Part of a small language model's weights.
Size: width 160, 2 heads of 64, MLP 640 squared ReLU, vocabulary 2048, 4.39M parameters.
Architecture: rotary positions, untied embeddings, normalized queries and keys, shifted keys, gated attention, capped logits.
Each number is 200 + 20 x the weight over its row's rms, rounded and kept within 0 to 999. Layers, rows and columns count from 0. The size before them is the row's rms in percent of the matrix's.

# layer 6 MLP up, 640x160, rms 0.156, rows 215-223, columns 0-79
103,216,202,214,197,193,205,171,200,240,172,206,191,260,202,204,168,207,222,217,228,184,195,211,192,225,212,178,230,236,207,189,211,206,200,172,220,168,181,179,216,210,175,218,200,173,201,208,191,233,193,210,187,183,181,165,190,169,217,173,215,232,207,158,189,157,199,188,154,202,189,218,163,192,204,182,214,195,201,193,192
091,167,200,185,262,211,188,201,200,173,212,226,176,196,200,169,221,178,197,260,191,210,194,186,191,184,212,198,208,224,165,205,224,180,186,198,172,205,207,162,235,186,230,175,181,206,188,208,213,180,213,208,155,208,205,202,209,221,205,216,198,230,178,184,187,174,229,193,204,164,202,203,215,197,216,188,189,177,196,185,225
093,168,215,214,191,226,180,204,207,234,201,196,241,184,215,167,194,212,208,159,202,176,208,165,220,181,233,227,236,221,174,190,178,210,207,216,200,202,183,213,191,180,206,203,194,193,199,226,205,163,206,225,171,201,230,218,213,197,193,219,194,203,199,232,230,187,186,191,233,244,188,169,221,195,162,191,199,210,237,197,181
103,201,231,240,223,214,197,219,198,224,201,191,190,182,168,200,175,210,197,173,177,188,184,209,205,219,219,221,160,192,210,164,206,179,166,225,186,175,185,202,210,158,210,183,193,182,173,213,225,209,189,201,188,203,201,181,185,231,191,187,195,226,226,203,208,212,166,205,196,216,197,203,144,206,233,207,231,201,221,238,184
093,183,196,211,202,230,229,193,214,150,157,197,210,230,187,203,210,206,154,216,207,189,204,193,205,203,205,199,210,189,170,211,230,181,197,197,210,175,207,200,186,209,217,173,181,227,159,218,169,221,217,230,214,173,184,198,181,199,211,219,206,194,196,229,159,192,212,170,187,197,199,208,217,182,186,245,194,212,187,205,196
089,149,236,195,189,212,230,215,225,192,206,172,196,197,207,199,215,205,222,208,215,149,217,238,179,173,189,180,211,180,230,192,200,208,198,218,216,206,202,173,180,207,229,174,198,237,191,197,201,181,202,165,219,224,197,213,208,234,199,191,223,212,169,202,218,199,204,197,191,176,176,185,207,221,213,179,222,197,175,174,205
089,204,161,218,206,208,206,228,185,172,254,240,168,187,190,176,204,188,203,176,167,217,205,189,163,179,195,205,194,208,212,229,237,196,168,177,216,215,206,233,198,172,193,170,199,179,181,184,226,198,179,195,160,216,208,202,198,198,226,165,182,240,212,203,167,202,175,216,185,200,192,183,216,208,233,210,219,206,180,179,218
097,198,164,184,183,151,175,224,219,227,221,228,174,214,172,236,198,178,182,189,202,217,183,203,193,243,194,222,187,233,173,190,227,200,218,182,201,190,228,173,196,182,203,170,199,199,191,182,207,205,202,200,238,194,207,195,201,218,196,221,225,195,184,198,192,204,182,185,200,203,188,210,182,196,219,214,233,164,199,211,199
105,215,185,215,227,176,167,240,218,188,232,196,224,172,206,180,206,193,229,229,179,182,191,197,192,149,193,197,191,246,202,198,210,198,195,176,189,203,215,178,189,189,219,211,217,201,201,195,175,167,210,163,168,174,189,171,195,160,217,198,187,227,205,210,228,155,170,185,212,215,175,218,211,231,171,227,228,193,190,211,201
# layer 6 MLP down (transposed), 640x160, rms 0.0788, rows 215-222, columns 0-79
093,169,182,191,237,210,227,220,160,207,220,186,192,185,158,220,184,218,194,186,218,206,186,207,195,170,212,204,214,209,203,231,234,184,213,210,163,212,189,216,186,170,180,187,190,192,229,184,186,174,202,190,193,226,199,202,194,199,166,179,215,204,183,200,198,180,251,218,205,198,192,208,215,220,192,190,200,184,188,171,206
110,253,204,209,197,148,209,180,195,197,187,229,213,208,194,186,146,213,182,203,204,228,214,202,217,206,239,190,162,188,204,184,219,186,216,199,192,211,212,211,206,176,229,178,174,166,190,209,227,206,205,216,201,210,228,159,198,239,208,197,185,176,193,197,199,201,229,187,201,171,215,193,175,226,197,186,176,162,225,207,190
094,204,189,203,202,202,204,212,153,237,175,231,189,257,215,221,189,187,215,211,188,165,184,191,201,213,203,225,235,240,219,219,202,251,158,182,213,188,194,190,190,172,219,164,175,197,185,188,211,170,215,199,203,208,201,191,192,213,231,199,200,184,216,175,199,220,198,186,181,190,165,176,183,183,191,178,195,209,173,207,206
103,232,175,234,203,200,208,215,217,196,195,200,210,190,179,215,211,175,177,205,197,188,234,206,210,206,217,205,176,209,208,230,203,223,194,210,192,208,183,168,197,205,193,172,169,245,182,192,206,209,173,192,150,217,193,157,186,236,210,181,167,210,176,180,236,194,242,228,227,205,208,195,201,198,186,180,168,212,180,189,213
093,195,231,198,197,175,212,192,205,249,208,202,167,203,212,233,186,227,221,177,196,148,190,198,170,280,209,228,209,195,204,183,213,205,165,193,188,205,207,176,174,188,203,196,196,184,205,196,178,235,218,190,196,183,191,204,200,192,219,180,202,166,166,193,172,226,218,228,185,199,202,177,197,204,217,196,220,210,228,167,221
088,197,218,182,217,223,192,202,205,180,180,231,204,203,225,182,203,222,148,191,197,193,227,221,161,224,190,209,219,165,232,214,211,179,224,217,192,198,215,216,237,219,154,198,219,198,246,178,206,198,182,217,208,218,184,178,204,195,196,191,197,158,188,178,231,162,208,169,236,198,200,196,207,177,218,220,184,196,192,172,206
104,235,220,183,170,165,205,221,184,226,171,181,227,203,170,237,175,189,224,189,179,206,173,224,192,173,203,178,202,226,209,204,222,188,189,182,226,215,186,229,189,190,195,198,228,214,219,200,178,176,214,214,160,161,203,209,196,202,169,184,220,209,223,206,220,217,161,220,233,226,189,217,204,192,209,186,235,209,203,200,215
097,173,208,147,213,232,219,168,203,212,223,230,249,194,181,219,199,196,214,193,216,175,201,219,242,232,211,180,195,199,189,175,168,248,193,206,208,181,213,185,205,166,195,176,199,196,188,210,198,170,194,191,206,194,183,171,190,232,222,198,186,220,177,187,229,186,193,183,221,195,190,154,225,213,199,185,193,204,161,196,183